python train.py --num_key_value_heads=5 --vocab_size=9508 --norm_place="pre" --norm_eps=1e-06 --attn_scale=0.0884 --parallel_block=false --init_std_o=0.00469 --optimizer="adamw" --learning_rate=0.000717 --beta2=0.98 --batch_tokens=[65536, 131072, 262144] --dataset="wikipedia_en"
Each number is 500 + 40 x the weight over its row's rms, rounded and kept within 0 to 999. Layers, rows and columns count from 0. Numbers have three digits each. The size before them is the row's rms in percent of the matrix's.

# up: layer 5 MLP up, 1728x640, rms 0.0306, rows 1280-1346, columns 256-319
# down: layer 5 MLP down (transposed), 1728x640, rms 0.0266, rows 1280-1346, columns 256-319
# gate: layer 5 MLP gate, 1728x640, rms 0.0318, rows 1281-1346, columns 256-319
up1280 100:516449547468517531476475442511538512497447455516459481508544396518483470517516538529478454471459558527458457456501496452534555457398404483484436471470437522506547399524521472491452505497513510
down1280 097:457520540475539548479498515460547443442537596433503528502551476442468455501467505500398498455443527457545396462557473398472496461480477492549500477541495527518490544424541507489448515533510540
gate1281 097:514550534480486592552539507580516481557474508527531579518509496581466499519519446510508501570556510501473481532531482520470535411501453515465521509512512427522519505443470568587491534538527574
up1281 097:548481532540461482490556470515471536536488512495494430550497474559566455528475566478517558497509494546574492558514498533516489440503471471477489413538458455539502550475408519513578512515509485
down1281 093:478532495542450561563423481478484474542598532521524430519477543481484565433584499476504466467447472509463559492491505455459421453475488503535474465480517522523498472488551487530504542528499476
gate1282 101:507507531514574483469538506502486543491470430502482519550525477559492479441443512487535488540484473461507583511525510520479497472521465522487556529468518462478499485417526544500468491487507543
up1282 098:515556471449489535482477536515439527456467519565529524541565531501513520547445470484536537466469517479481549534484510529473416536512525500535528577594568508532458387549535511501483541528437469
down1282 100:500510497509486500566417537538489556464510464479454534522467525498511484556573453519489533513471508438538521495474428509515451509506545470526519421531518462470455480487477541583521550519425468
gate1283 104:552449458512470516468483544505542514485542520491470466540481518550471486485482483508509531448406608497498563469506462470425440482528477452455534519526475517489514492534459468460476515498537497
up1283 103:495541473485480569523539483497555474466513475554554468463477495496513478490450565457523481456478496512465504450611448517518538524569456511489493515493484505546554569428397524479493500504423542
down1283 106:462483515485501515490547538549457541483476521461504485508589523468531513575354498517504521535537490498526491427452493545510491476635543460506497533493501552489544497517478537539557524500481502
gate1284 104:489557533544476441527488534459460556465513446512553511511545499559498498518484525523465469379434527577490435602473555490446494496462504465519509517500481508591481450491563476569474415543511463
up1284 101:499493497468475416487499553368505604569554468552491495480499516459498569463528567464455508477408424548508463507449495500445394520509500431446501530496567517538516443439470454589523408474645451
down1284 097:536430545481484588469461441511473464515499504453463498557550457450522426553550516479487571544553495527482450502591487549577476440547560484492548499529474510493546505548495529559494543463493469
gate1285 104:485432438518476471588453473540506515548402425501431528497475474502496536503532511464439418508475444426469500537561496451490469481595516476550518487469529526522513532506524538538547494439479498
up1285 106:499540527419458486489495481546469397529568488543544553515473482522516476482569427530476470435504518471531485528517540516440481482501536511480518563481471469557526513540522449456464490502484503
down1285 106:554502500460494502460486499509524499502466463430564453513463428500512566503569479463520463523525450488484577475487563534567498534537565493489533471551457495464494500461518545452452567465509479
gate1286 099:445465486420475512506490457503463497478492466523484527438442472524404495529525571504515520543462525515494530500470473544480490504541507482527484463473574566422471483488538535460510474611492474
up1286 098:498468516511546469458537494551573468436482513461507459542439515554524452559503478437527529486510482489530484512470558522449456475510545512511578562564467450554480541594546510500480552428577462
down1286 098:514526512500494532509485466512500492537483510472471536474511471522403503408443482539513487559500413441509558499485567545545589489446555467532497474495560533555483450512470491484492516546490486
gate1287 104:444480493510487555555475488475573517514422486481422502493539439542472568483557496575409429625492487496454505502524599522461529498452456499562493466478486478425499541544533492571563534553543512
up1287 098:551488525480456551493402596516499502481460468485484482444526561518622487492546548497523485451529549449502498551449518492556493488516468512547500571578389498513497518503570433461464516483540467
down1287 101:508585485501510510508567501529482514420442532473479511476513489549418483552483415494485461494516462591502466490538480451496469486485445520455456448455527546531511527466495493505459556549502562
gate1288 095:486495460525408532552398463520474456526439446468527549408444554567544518454514532538487497517597462465543584547477527493520497465503478526532524460465555506423512448500484480520526443472539456
up1288 100:521519553498560459551546522485524500475574437534528492570553491466510423537568538539492458454443467546500483536450465514556521551451466446445507521526433514509520485541511505509464545509496542
down1288 094:530488613541514459489436490502489545481529474493540534510520535478515507487525485664456498518499475517546525516482538493484543528518486503496557477450468537484554465534486530431536489518500479
gate1289 103:492505548487534466530417438510432525547504571520460492486598505562520596515475523577558483513501554577491556487510581493479506527540542481535473544553528524529611432454491488492469524613466481
up1289 100:511468557502461563540498466511465564409502450496565517491539443599490492500530524473497594504501502451473495547553464476487554476551432488471506518520474450525451560509537494541538606453522486
down1289 100:514520538490513481468483570493534503521534521520441451526527464521536492570542502666520520463503535495502561479486516509503419550527495516520537474526585515433524473501451527477492491503439518
gate1290 098:451471490435466458591518536525510619572470520494481517490511477540527423513482456491479469507451517538484491434472429525512550554502451431502556471504588546492520457559506484495476516526527503
up1290 097:484462440448457463510462530470551524518439507438483525599489549510571395471536517487508513481585541526509506522472529501527495546504521471589500493528523436508482550452458478493555493560589455
down1290 097:415472512521501508503516467512517465524518452523514473496595495468423495476433535426544500456490552473430504496473539504448533522513485457405495480516388552513561440520532504473568470539478517
gate1291 106:516451540509476592541484578511457513375570557465498442513541550567495460460552533542519520506550553524446468514495547530493531578470494511453467486458483550492532465437475563502494453516530496
up1291 101:495587583502536487553494500431513469498496460483542461473496461509482528517449485498477480426462499460491533500451479444460514463513410534485465482465486513639408499550500513524486543498539456
down1291 102:520495531496550506534513557488572497459450524589491577509452570496447474533503462589508512509502502528537496517579466473505510505457480523460452533452535520548480457481451466510529494462571492
gate1292 095:489546508512396484526482443505408501470488432514493550506500524498519514472485416560517550504495453486485447462419585513490483502497499422430499542486519542487489565507538505500472511407536441
up1292 095:528519407474517470543519491481512493439537507445439499469481530495491506484525509534495545569522537561504519489541508550543530562445543492486519486581508516452526500486570461425463489470491519
down1292 097:477546499415446481496535464453535544455520443554446577483597510476550554529462484525493525541485507519456439553491463527480601511546522516517443563516543502548524477580525457510468550439464418
gate1293 098:552511543470508435519454415531532479478559505525579427572558538493518515452545485537540462526513491496545508505371590512408417489447479448532547551533491417446505496482534441471436463482506434
up1293 100:524570492527511473477532447588492514502386525448525566592546426504472546408555509424489556539477534510615546566409540468497441509553510475540556504510511496490468479536476505513570514525566515
down1293 102:592523437474626455437537494444526502541516511459447513523492505508514517517546433481523510603494494468551480514505428470462432505529490459522530460435460471390483495549515488481479598533535541
gate1294 098:440494535558448445535486553603501501527529541513501478557524547499458566506536474473547512595494470491482499595520500408503468446504541511470452487507471508533492495525429526607496444486479569
up1294 097:503520511465501516526534576497501520556490494456493546464507511557547485538514500475459450473550518477523476487501503434539486485497481559512545425405462573430484406494540450473464518512497559
down1294 098:507518463502496435534498491513501472524531459542467534575491535517511557502486486460552485513505483524521530537532478437551558444491534542470478557522444540482589422501476492514456476481500459
gate1295 097:499489444504447486517506502478492546478448497491480489491437450505448485527518513485528498521489419610489468523429541458527490490513580484501553558447490538511522463539497588514616477582564516
up1295 098:504513569466452447468504500536553508469529564513481469565485543453499538426521513502541452545499491476472589520438556428456559446512531490463431491485509504592534527496467493471585591486476500
down1295 102:490499591517464509532423483502494538484590517563472563517496515609469569473531491507507594509492577463478547454510475524543517442463471471527412438534531494511476519464509478508540522469484546
gate1296 099:487496545480520530488478498479530477496440591515450456439474519540470542506479494499508524530542480516499526496490463469507493476501577521473515522457493512501490480527541479543448522468536463
up1296 100:518510477504520467558503515416473502449485495549500533515473497482469521563557451496537512481553462440468539520525484441441461515522492521489451566522498446481451511488550529478558451564530493
down1296 100:475520540485527510469500510504466481487462529471472578524526490449490572453574539528501444462414487459502441462433432478396580559453566427472490541592453499636514511505524502511487502484459459
gate1297 097:490485544450457447527528510479479484446469470561452480528507425433546520527497546529487427472573503451548534479538483500511492473429511457461491554412518465520493540451518419499589447581507459
up1297 097:455495543504466507500495532417526431496527532505533459513424555561522394544463465494491560467495515547496532537501495468537404495457553509504492517486481471557485542552472477444462515521481507
down1297 098:524530527458412508478504491495461506521446492509530514529583444501532509470501487576432507479553479493543445511466480524475503495483494457524430605498484472455410446484546488420494502422521545
gate1298 098:508536499522477478525498476527449521455490515447490573502557564545485506463591485491516518524490509522597460472523546503488554511538530541559493540499555491553483484445515538534527497557520550
up1298 100:470395454497560456558460485456446491600494494540499511493450474600463456492489488543460487466515507497533529469531534510514504486537511474455639410437500578524520524483504476578418517488474532
down1298 098:498475553558496470485582477484481432490472511516471521490562482497552534587511455516567553490514478538605498493523501502421531461506449496526595449497470524529471480545521561569572507554493548
gate1299 098:508520451551495478490431518468481560466507491471491509499579484556492381484476538636526495489556475517471524521488549543466477508493411492473545484519562524526557439533470497476514509536534541
up1299 095:495541504512454528525570461532487479462531445551541511498395586465559488495508539495510540537487478447504463518514532477512473473579542500445444499459504563482430531528539434470493517427471489
down1299 091:512535486472483520541496547522534496396475460466517555486443520512542415475514488562564516479553540495519523488546489516437493514518446500479530470467496509479443527543482443482535571542475534
gate1300 091:470541458451413487535520415465519463540517520579514538504522458500474495454531514542521460485456434485540467442503465485431470435505534460447513538451544563511530472549575501499553498582447483
up1300 093:455474532508499511473399535530488486522485469447471469542549570509539434443502503461418540527523602475502469543488497496549491528531432539551524474515469500421531499452449488554518466475508493
down1300 096:539561506530525466526463503495459582570508417518472487475532438495499481535460573609434484487482476504543461450483482518473479498486526540448502512468612463502550468493565487510545495550550497
gate1301 101:419492493491454501508530476479532480483463559519542426517478431488528523503500467573521555531513504498541494479442507526527534530527434483488491474532569516516535491425539477480505493452538543
up1301 098:580518543531542444458514463531425503490514505487449538550479504542512497450459448489531537495541482597505527432538479449546565396514476483521563503500492437500513436530497544488547512598419544
down1301 099:485540550520469480514527577541457524514576515502580452493543414529512572508476509521526471491448497468453483538441461524535470535510546431505487464580519528520500540403488496521518462493487527
gate1302 096:496496507487441456550489464538443523407464494504523492551556476515480544434477435483526555492496517540517505412435518483455517577480514467412486553559505546511491456561513532536479557553520464
up1302 099:468504483510454535448531512497553456476468531467510571461523485482522515499483489501507540480445512509495503491445530502514565492535422457485476446477497478455476496441438487485491561432601516
down1302 099:522526552540519449507429525425550514364554502502444488564518509462484517496535473331518466430496502485458414413478564485476497566528507518459471534551397520551445497542489499535474475558524575
gate1303 100:425537433495530423551524499552532554512532423514483440612466477490479424452510479556505467507546461382523481522459479502534497514525499486541438551469513532457418513509482551451493436495445474
up1303 098:550521603506587512492438467443454504603496527487511503502437509507516527539511516474575524438513604533555510473537541526440460503504460484529436504477496591493511524475450542451504593470519515
down1303 096:477498517471517452507513488519530475499566472495440427537507479514508525461452511516517497459507545478500534520492473493458438449451566535551503522538512568505516545460431534505541546560476459
gate1304 093:472485511513478421562494555530569456471552475514534447506452562466542468494477431489461449424503558572543490489449477519465538515489491468560549497489483523473536496455455469509459493492456542
up1304 098:425551464493492456546518517520491478546461501542450504521509449502452452535431445510557494488541504480530535523525559555497508507553502491543517500479519535509465483585529521548439456543505498
down1304 100:549523492476502477504540517528563525534582465502453434497493491429528448540495563441613509433499575453509495465521467472521483451515474496492475504510426415522451550506499490514442480554597546
gate1305 103:514519546571506535538482509468535528469536482541511437428497501505496469494546471485491590489569453519435461455512560453437573382489434515534516410519502496494447494521477456505502531408512491
up1305 104:547487516515467391610508455457468519421501517452552478537512565554515504486472433491556496510493574520593539563578504509493591544487510511498426486505404532444464459508477471448512444511472504
down1305 101:541410544484565516486534505511548526527478544575535500527535539502485464555519502452510500568450528484532437515534561470429545524536483566507448369436523525528423490508530504488451488480500526
gate1306 098:463513467490483471485458499430441522435541489506462512539511516529488526584499532472513507562528516494468426499514488513534473566506526539481453445515495425459555496490578490484473511541493499
up1306 100:487574479486559479492393484469460448494536528500522482508497550465538420463438504476511450461554555512467460519455499422492440560495516465487471511474492521537577460428530517534509510467472479
down1306 099:527501543560531460477485534457455513428503482502468485490504569443483529541481511363487486468485476479544470537502440483563519532473556509502481467587525458434500560484481541495511470544520525
gate1307 103:532521517516502600532538425476433460499564555545504453501422504479482565518552446489514500521457490540474508521543560426499504469465479496507534502486522492576508369588487510451457544527538522
up1307 103:479495518519451428541484398554464479504511470484511426518513513481514480513515495513412518514421566510486535470480475545499479476486443483491482566512514458507452510558417520559471485513495543
down1307 107:512518468579479413476457491497518505505450452418572594505512431494579502502460520495399470506475470456503496534423490494546564504452514547544504537465495534456555450484527473506503428502542492
gate1308 101:456532444408558464505453503495510498501518527567530492506478579519552580499491558459483468487522570487534432509437457525506517525405525523461476561532506530586472512524549473562498416554446403
up1308 100:545509559574520480540482539558567474568512504507531510524466516467508451480524543483570536466527481482437535508544489501534559514489480456439478517534467494511477566442483529559513461433476534
down1308 102:526542559504511439484533483453517450481532504526487426466506431496603460548521475593557485474456444485502491608579504537453423586579457455462503543562455472529502510468503491441536515477430484
gate1309 097:527535446445512468435545426506542498561465530492525508500450494538527468436529521594516497502466466506558561481494443537476483581480489480493519510498464568509448518438540521541517512466565499
up1309 102:486501470449495514525529524507586508459499463422432523480493571474533467425474461542509484505559484532490468461460528537499497417500558554505460551495499511523449493439481481542486503562422445
down1309 103:538444465606515420497517494460447468479563462435497490569529529428479486509567517462525485528504523447470427495463537454550491517488511520426550516448516536545514546477513551405508476467430440
gate1310 102:520479479515510477512458473553489401496473497584528514526471570476571520410541473463494462527504492492516429417515535451473468446461504444478472475512494564539496379549426486530519435561505547
up1310 103:533487535577474491396488521468482443442507502491577507503488486501458493486586540484498430552538547512515440521532503530507444442481497418544507419534517486499484477504512441500467518532452577
down1310 101:411559520506519481489548459479473516520453436485487492470504573472531503456623512359488533504508467504539485479496448534557463485454475479545446546466549531455526516537539382473499492519495542
gate1311 097:540543511539597508499373473512576454514515512528541501430476572528531474461397558513493516525451514524538486539509501446544456486419529494453515505480433516607570502464510478540506564493588519
up1311 098:573602510460562498506478457521505362527539551487408507530444458527460474453481539490514535594525503531503491441547513543477534457530554469533507498544472448466592532471550541556570516496474517
down1311 099:520512478410499500513507484485549495462409549455512512534456442493533415441384535374498489577508433521501492445458516451541470521513560461533503441541421447484515542480439479524435436480565501
gate1312 109:482518480449539493514530474476584491425517501506511529525528577538465541535452514468487509512457489519457538473520449440537484403528516529558483478519489495535506444444504471494571489567558462
up1312 108:516487404531443479476501503476477559431447541584490455538433515424541472494534456489491492441466513529483551505527483437478555466491474569466478467486421523500502474516441525500490499521518489
down1312 106:507390469557465480547551460478465436444487488428508549506495516472499520451549461501511523528439458530552481563540496505548473509548476552540494519503516570475510419494448532517501601455457508
gate1313 107:486555532445524422530563450492568546504478497538518510453462497558476479471519422650531483460501540469511546554415503565538492518479487441609485467501528458476546502501474501494499518544505529
up1313 100:489509466577462465530517504563515444558528493536550462569461475458563515475530559472510520475519549567500460434475506430566478552514558516474466549465478555480477447478459442514492532478479482
down1313 098:520463491506487524542424445430473445528562483488469530478535471576422565461511407738483491486498496485482477537407486452444551530441467456480470524503487494440456548481497581497491398474514497
gate1314 098:520455479417499513515471492492528544502423460447516469501486472486464463473427448477568605455542476464432587464543489564550480510517412571492513512503486512499529479466491437510468497515522487
up1314 098:456509497505457509422529508472499419583499455498577536473450529455485539468524522446493552461552480579490487494468506461484491465402477478546434547528439518499550490454434539465584452450441467
down1314 100:494549518612479522467508466517486395505596491508493491558452540574474504480553502553487494533502550514484520466429457486450516498480459462438460521543496524493460517488559516451569472484522519
gate1315 095:492547503506534500545493500461564540518493482485431492525518486496483525516464531467530487543495510453451480503463479516556494489470449507537499496493539598450609491501538457472493520543494534
up1315 095:540535471441508483509483441503465498436499462502494494482425484536424604504511434498438466527517503471520415530534562517452469506477525512427472559534548549476493475488463535523523462558512500
down1315 099:460509478479605447498505493524532495506488448470527447587474425483417508508471409397463495508562497493517463484531498570511491525464481475439442499505453525507534489558508435472521470518514474
gate1316 096:527473498512483486530502522518359514487523532566453491544516480554478482488439552552469500476568495588561511481482557514457571541459513475468466530515499507533581486459531523563521464467610470
up1316 099:514445465484513452481496461514501516512540503573456476503450476463514546470411508522487457541553493537555462526445463500491537523543531501466481576531534464464515454490476501542473443494485493
down1316 097:509415465492472515507496527547538494484469534448531566507467492452511480479553481421483465523516529508457508494568537485506508491476511544553513539478559536457475485530508503473560499558450471
gate1317 108:499495464489553558511443523520520497487450505476463500513521473484454514540497484474502522532498489500458518514481560451473532498542459451457521463471539521584540494516549534430495544565465579
up1317 108:459489477535466498475518436475499473502491488461589500536530479527553507439524513501487538524489515578480513476500563438450511541506504493538480527576535515536461503531455568552522452473477493
down1317 108:513520435555453452464512489453486454505543558525462474452500475499533482555560495490470493492562555482499561584463517472447548572402480517453496506521499458554486494520520482504463457438450520
gate1318 099:454471486552532494526475519527414499507405531576463608532570461471508563570455590513496514519542547509419502525500539488493553514507515511549543489424554492529496432487460463425485459477474432
up1318 099:515486420528472526494473414475535541493471539500561536433502553537559508443446389520489484502525445504495539523540460480492469533506495481550453503508513514483487463451433427465476542456493508
down1318 101:505525498490484518428491490517517459502466529493458467515454462487582491525514508558489509553525542507468488479496474529534464456558501438409506481533588496539497436555480577440529505559469509
gate1319 094:562491455496574516510448514430464456459500517410508509477542586478486482510481505506498499467482594528532516497440489444478469498492484439470514503521521468521488571413393449478477512527470555
up1319 098:518547526537512497459542431521486526550425516552463527498509501504551497520480528506458493517499544473528472475458587433473498514442405528472506528488511559499477449520496473479436522478489499
down1319 099:544523467527556504501477462479497488491450588546524527507508556507462508494461466619544498454556527503469572448450488457496497487537491517492488540508549541573473502575492498441453550501470481
gate1320 101:469503565536477567557346543468509511505490509507455390487469523474497450513492439542495461477474449526497511464497568444514516457522461527457499523490473552504512412501491495494443475573522420
up1320 102:587469492464485445491575512506491508482563529530453557499467508502491464504544524506499548511467535503474511481543523492465510403456506435497510490514524465505444520557545454463430517512507616
down1320 102:478498477491556518418539417526509508487421480484584465437486505543536520509489469514465517499460447494487520494501498471518496494492527453557577437474509454505514471462520524520493521451472517
gate1321 100:552448493543533441512435585497494526472564491543463474569490523556513466518489545562484480503489489558489499500502550520532522525549511448595514568559478440523459530525467468536499498530532441
up1321 098:479461540472559529456508450522463465586528519485480542506442496499472438417575503526572491496511530485441456540496470520372494485487503483571567494546529500475468515499493462514446494595439454
down1321 098:495518589464506495485583494512461531439429492448493526433510490402491538524523431495489557487568550429596479491445513481450454549446526485430481514521450499529518452480513555503478437516454534
gate1322 098:518547515393478430442481474532522530498558552526482468508481502524481437476504611460504489509501489556572475538590574481473455415575474529496417512518447498516534492532494522556566494572523483
up1322 096:450454577536541373496449491490498461462504465415464555405540440454522510469458515530563451493531487525475526493511569461545515456484539478521501502558547496456508450539428525547546555486483457
down1322 096:464509499414468597491509436528542550477529561578491594487531582558443436511527539398494505522494451520461475535521549525544459459496521496494502487499498505374508524502422454500444458562494523
gate1323 097:428556508470471528489521525503544440507475476520487525514501540486533552494549550512451504613507583529511491528530510489494467543483469514497448467576534489606608527504479467453474551548572497
up1323 099:494514491449491476477479562507513476523423505419527478585503528547539537580525550468459509535593561439409479466520538554500445527555451555469479556510529507537514558482550461498486474494519528
down1323 098:594495501519548452539498517500507555516519513489485516569519465521492547570492507455491537453496438492484518420535521426544433556576561535519433473514444467474488508484516463477452484509519533
gate1324 098:480551549492508516498547522480498452467497472524459517522524481492531542482502461498440427481501516484521515507542580481499457458472454491451488493504504454446491503455593451570495464498515474
up1324 099:450431519432498414487568486494513508494432483491480483502441508481511549503566516549549407453537490440475498426503527513464464506492542502483438462435510536474475523522510517472513534528495556
down1324 100:530512473535527429470468528490455562464551521512521541442489570570542486521485527487523488487501494517479413551505533515591545510435493471478397534512474476553516456570464500514519526450476550
gate1325 098:521536527499451438559480476504468472581494522491541488450498509519496405502457454518492492433508554487531525494555557505558522601455597468448444478492486507515587559463460470564559471486513476
up1325 102:433463545462514487476460438572553527505449464502499505523588368549519423401458586479485496471548523456489523553481479581532502521471539439511476493491559558517514513494523538513498520567534520
down1325 102:478584482523394548555513558472470505505520487530515476537522553476494515539543481547549463536468485481406442529486450502493443479486454481474519502423518496506525479480499465512481505510559455
gate1326 096:516468511431504545468478474483535491534458499592552561466475470483546480467456550519523493492514495478523525419452491550544484559533453393559508474525474493452445553509610467534452462567543478
up1326 095:546554442406485486471438542480504484596468506529508472570533466501532532525511482514434439473456537484512505506455445530579475488488485483532534519473470531443481518489433459514447558494483538
down1326 096:541427549454575497461533464574526481498452479491508548460434520440454466491489589562534549530457512476544426441522586480489529481547528503526488494532473463513474461557486535543473483478429510
gate1327 105:498530442556496497504405545436481511461487429509419473444607535494468453523452488565439545475492507519374529537530465552528535529491481517533417493452503585508460459455545447466477493526534535
up1327 105:482516468468470470483510535490501487475464528493615516524445452568517477464504518548482492511435505474600495503544520544520536457465513496465530472489508507504552497500515508461529468478514436
down1327 105:465519543496480513456580473505412514496442551476491476523532555517529528430429537534534519419486547494555547497553553504512505495479516567480527555452473451516566531531500504517471575547556464
gate1328 103:494471472441519455520425474491586511528463495533469467529564453514497535497486498475524446463504520474462485519512419531494471510529514486540498450445466493480476466492517502555547518521541501
up1328 099:465441464486491468532516497444441476507492496537463500546506456502481430521468389495549534461474532530564507512524438506507417513573515496514430453534559498569531499504482539457383490534495430
down1328 100:424487601573486460510545478572548442480486495522517598453518537503473506459487474547486510401477543490544552458492515460478478520525496461464539565482538428519486485466481512525486470506495540
gate1329 101:477593465481553539509471453565418437454519564579499496486515506468539501500548440489507463537515526518483514527514484483473485495494513468496475583535471568516576474546423473439504450557503465
up1329 099:495483528484528500475431457465497549504448517517441492538514488508529487518584560450531535455549536524473534553495529488493556398483546504467586492507462509524500523532471512462533549539503534
down1329 099:462512535467539530484435435495524499455502454456593500515482536465480547494464452570458533456468521525556457411433567504492512578501563467512476546507474468507474490534504514511488485489504511
gate1330 091:394419504477513475482345525537471522466489507481483466525478531482511486530485511512534479473520527500503496530488408551525431514585506515504491458539512469493474427499513493524530409478492481
up1330 094:465443562556449522525459464512504559481546498561517544546544481532498476547502453471534465503463513512568529481532467511473494474456471524526571457554435500461512487493519504479437483537530541
down1330 088:530617453511474484475518545539535452504482525490524581595434560476440487503529489311456535525543425505480491533545562494475533539491532482496501526519393489494530524553461501487552492464491455
gate1331 093:447456491399433528488560503537470453560533445539518498461455496464527432476549474527440480420490505553468505534453482462516444470439489496453518519484515441478472510493501500481484522511490438
up1331 097:476462452496570449446544510465503514561518448521508471470503460551471498482487464480489477446547514535489497464496541510504588458502471508504477575401479466545544501439422495540473507476482516
down1331 097:530440578502505589465556524574548471512462503520528474450500477505523452503498514508584405506506524498469518558485449483535517521514545491486545465526531511445461524559468517542504558479494492
gate1332 095:436505465436436543544437493450402521506499548454504575508525541527477476498489554476569530554479357534504507513520457470494469535652516417532472506575472507519479497522440430452542543517552575
up1332 100:547409393498490493488541443527507476475527477471528545513554515527502494536461484461498531483505505500512569500522471502477522543565498564524532455472496569496480541574526461490502462482471446
down1332 101:523515495528495513481464468558526496547527530542553515619557601460450422483540502524482506509519504541472572499510566490545414538460485514471552540555548549556450502560525517456471444533487516
gate1333 101:507532548519483546536490576481514465544488567488560515515537534527519445522489495548495493567533547550432505519502524391496449566563485479458535521540486532494575480494476510482486499527536440
up1333 099:493521474514470480529506505519482482529477521499565539521494461506493427443599426531598433474494423493451500470578452427426465479442483484440501500499482431488511402515460478504401542519514473
down1333 095:499450498492471440482556485453506574428529587473472407492553480505511486504532511407552418428466500530543455423485545460443546552472491495451489539453514525508460494476524537500488513536555490
gate1334 106:480476429546492376524473495500431477460532506560535492504566469507501488461509561497507541573483465543539463478525459473501509556552470482504498496437485469470436481500610492479479509504493486
up1334 105:543470422470488499478528478461429487485501496458591510527517504518474505452507484496527515452485490515508500517502516531395472478535594535481530532539522459540517502549452494532465547544520531
down1334 108:533460530489510477518467449485510467492464505523456508553482498472518518445441522523473505469503518460468592522518445475514526537542492510542560511475604448499497548533540452519522597478477481
gate1335 100:555482500502496517575424481496532515500445498506511565460509518473630492543535460486472509500425483540498529467465529428503476525427393513513538451501511496560448504542513537475473496519487477
up1335 105:455496479538444480517470496520563543462484446522462583513472568516509536474473470504435469442456502484454494500521488469491493497552498407539480486567484416479494557468488457569594471560458474
down1335 106:394469546550515551429547448520474506494493496509535501499577497520486522495505561568563505554516570550485556544486517598531538510431554466541542495504569498485465484472481482585494510510529445
gate1336 102:552557473453546562467426520470509531501479517480489502497439550507444473490517521561545460526478503501474498516513480566461475490551448555493532447529530467467512518470474449429473468565494541
up1336 101:505451510526509546597522510447541542560531483497447503500535617492531391482537624497468507500478502499528577492399518512520563458511500462447503513504525468466479505436515558483535464462484436
down1336 101:510474539508445476484576458515488481450459511472513449503515593476422526495529510559523488501494464478489473440510514536527424460406530523534501524462462479582529526546461531581451579477514524
gate1337 098:507481473474474509576494467508466470500461492506495483488518529477579463525529447492433446476514485487493544550450532465539445545462452433492482534546514625541484519444586441435474498503515493
up1337 100:461459504516472466512486505528528523510491523465511527528492465533479502529436493485510469492480487502557459452471497463511463482498523487531598461525503525524517464556506501480517529487492517
down1337 098:482440479507442479537501461497528516529502472493471420471448502466501520536520539492509484519532461541498487487476501510454481507559515553503508540509435515500501535439499491451425522555467437
gate1338 096:545457458529511572582464554615492501497591525598436523509450515505534548530598461459501550523491481530499455533532503468530455512426544497436485568470461592489494529522532411509446521586522495
up1338 100:522481539503493494550497521523500530493542473497455501549472528540435504507462481551534466480526509476568470415488494499451498417490498437507539519558576511471497461482539556530507491455466501
down1338 097:470552488444466488463514523470522509497471486473534492479474505557474439529503512386472522513426419526412425531482559546463511523463471558521539557509408477470477497493509491525526557439515594
gate1339 103:448516482522501538486437448513450549501465508554634418486473602478533509512448529458605494512500493441471538582563408520536532534456552471517498573572509510543483461549440445451465533488470479
up1339 102:483521511539613487527524530522507547477562515512450562516476469531484482522482560532480467505532547547493507508538483550547489452452430543541474502523526506485401528527416579547436536515468544
down1339 100:519472454470522520513463519504488389509515479529468530491434405492484436460458489526502531490419458459555454464432508500470490452448426523513517551490455486557560479496467473458562474485510478
gate1340 107:474581493557505485495493415463519481446500476523494524521492579558545463506499521551553514581522447512486545525462519485538528464455460568547512512441438533527517448429495506520534499485514532
up1340 101:524556482514498514410516569532501510556550537490448500491511525483508474501500491526549481411524519524527512500510499510437588577499490473501399479528471484523516518487456495475462493473493483
down1340 102:550463553530487425564485427550530532506426452506506535557543452559538541620480568622544571516504407513515512541450563495503417497494444521478506517477572535526523522468472484512479437475519503
gate1341 094:526538468444453471467475460431482454530443500495502541489582468465509485434456469557504524467469517512518458478495497585500505550478473442493498548487543584459464551468574502507547511475595465
up1341 097:458465573551540539531525449533488495511556406534438434497553550514485520497482565480470496525525482547500586477491538443485507475545504537520475530542415555526532489514475449522447493534463512
down1341 098:530548504483432516488478504510459473469497391514473474570547558535500471426472519589514521472463543501462514486487521585464480515532438599532452540458404501525527487503492502444407558486496510
gate1342 094:477480569529544548598482463466447578478472484562502465515563471488515535491509441505505527523467444534515577517399457504511478541463487455440556486453516542471546507559558487480557439513452524
up1342 101:523515502508527511483507531467557498445532532433431443557481488513465466470494471507511532533409496475536523543520427534495515470432482552448442513425533498526539499487503507529526505508447496
down1342 098:519521493507503489549512512475561492550503456563469500526428485525456532534501516481514459477541488508513509497564490504533495468527376488554492430487500476494510510512481443506538496512437477
gate1343 105:454443499529421432489495471507505496553435426478506508490509547416540525485534517558556516472543542497420569471473518508446487491517549483520501449503490493491508538478520485535501446543556468
up1343 103:513511479500590523490497514488515471493639474496484532580478527497471526488505521499514550524480420488496533599515520501462432478523462603450480462515512503535368513507487552494402523436538532
down1343 103:510519547522491560498555434426476520546492451504458515518546524559548433523551546544491464482474511482541531451458510491540493538460489477508478530451496535475474531550499461496530468476452507
gate1344 100:508501422551548492447436509498535567473470473544460516523441436501404430460510479487525494497524515523498510448489490523528563577491540514514474448489586539491482533483461514576483450595564541
up1344 099:521490564495550491564554479532506492449430563467487470503472494496495545540491490533540532495510478443534515579482508413523443456495496465481548515500473472469473470482504600508483516508500485
down1344 099:503499419529504508500502513524537516521485458493536492491454486500516499539500500391446474528471568523444501543494524443501479560465463503489536551524580547549516532555526507541467529470510466
gate1345 102:534516423530498458506452494515549499490480505475519505485519482566454480466402462488592529540497462426532522522500465464494465493451481436500507508504473544489531558524471477565436498544522504
up1345 102:440542486527498563464582470484524442448505494566501516516511491565515471451441468508480537521452491545505520526493473503519461540508542526458510587498463529387529449527569530414495456556478537
down1345 105:431462487464474502461517468427528494487518448562493439498474496516439493441492498595468478532437495497466502529546501536471552543486517497511470518487489480542450504533540570480429486492564538
gate1346 102:527496494418476455501475477482458474503426485541550463529637526494554442528497450570545568483448497524462473488461498551524539548433458464515554492463510522534487516454480583488487488481545467
up1346 103:507432470472511467456453502462534505496537467536421496518469458499394495445505404507461451491554468471526463473444483510518536532519555465505582500545487519487525543468533512562513506497505551
down1346 104:524454428503519519515514554522420503591460444513511523490496498581512509508449457522549508486526460598542528545518571526504527500429596495483522482559458512448420487449466540492475551489510538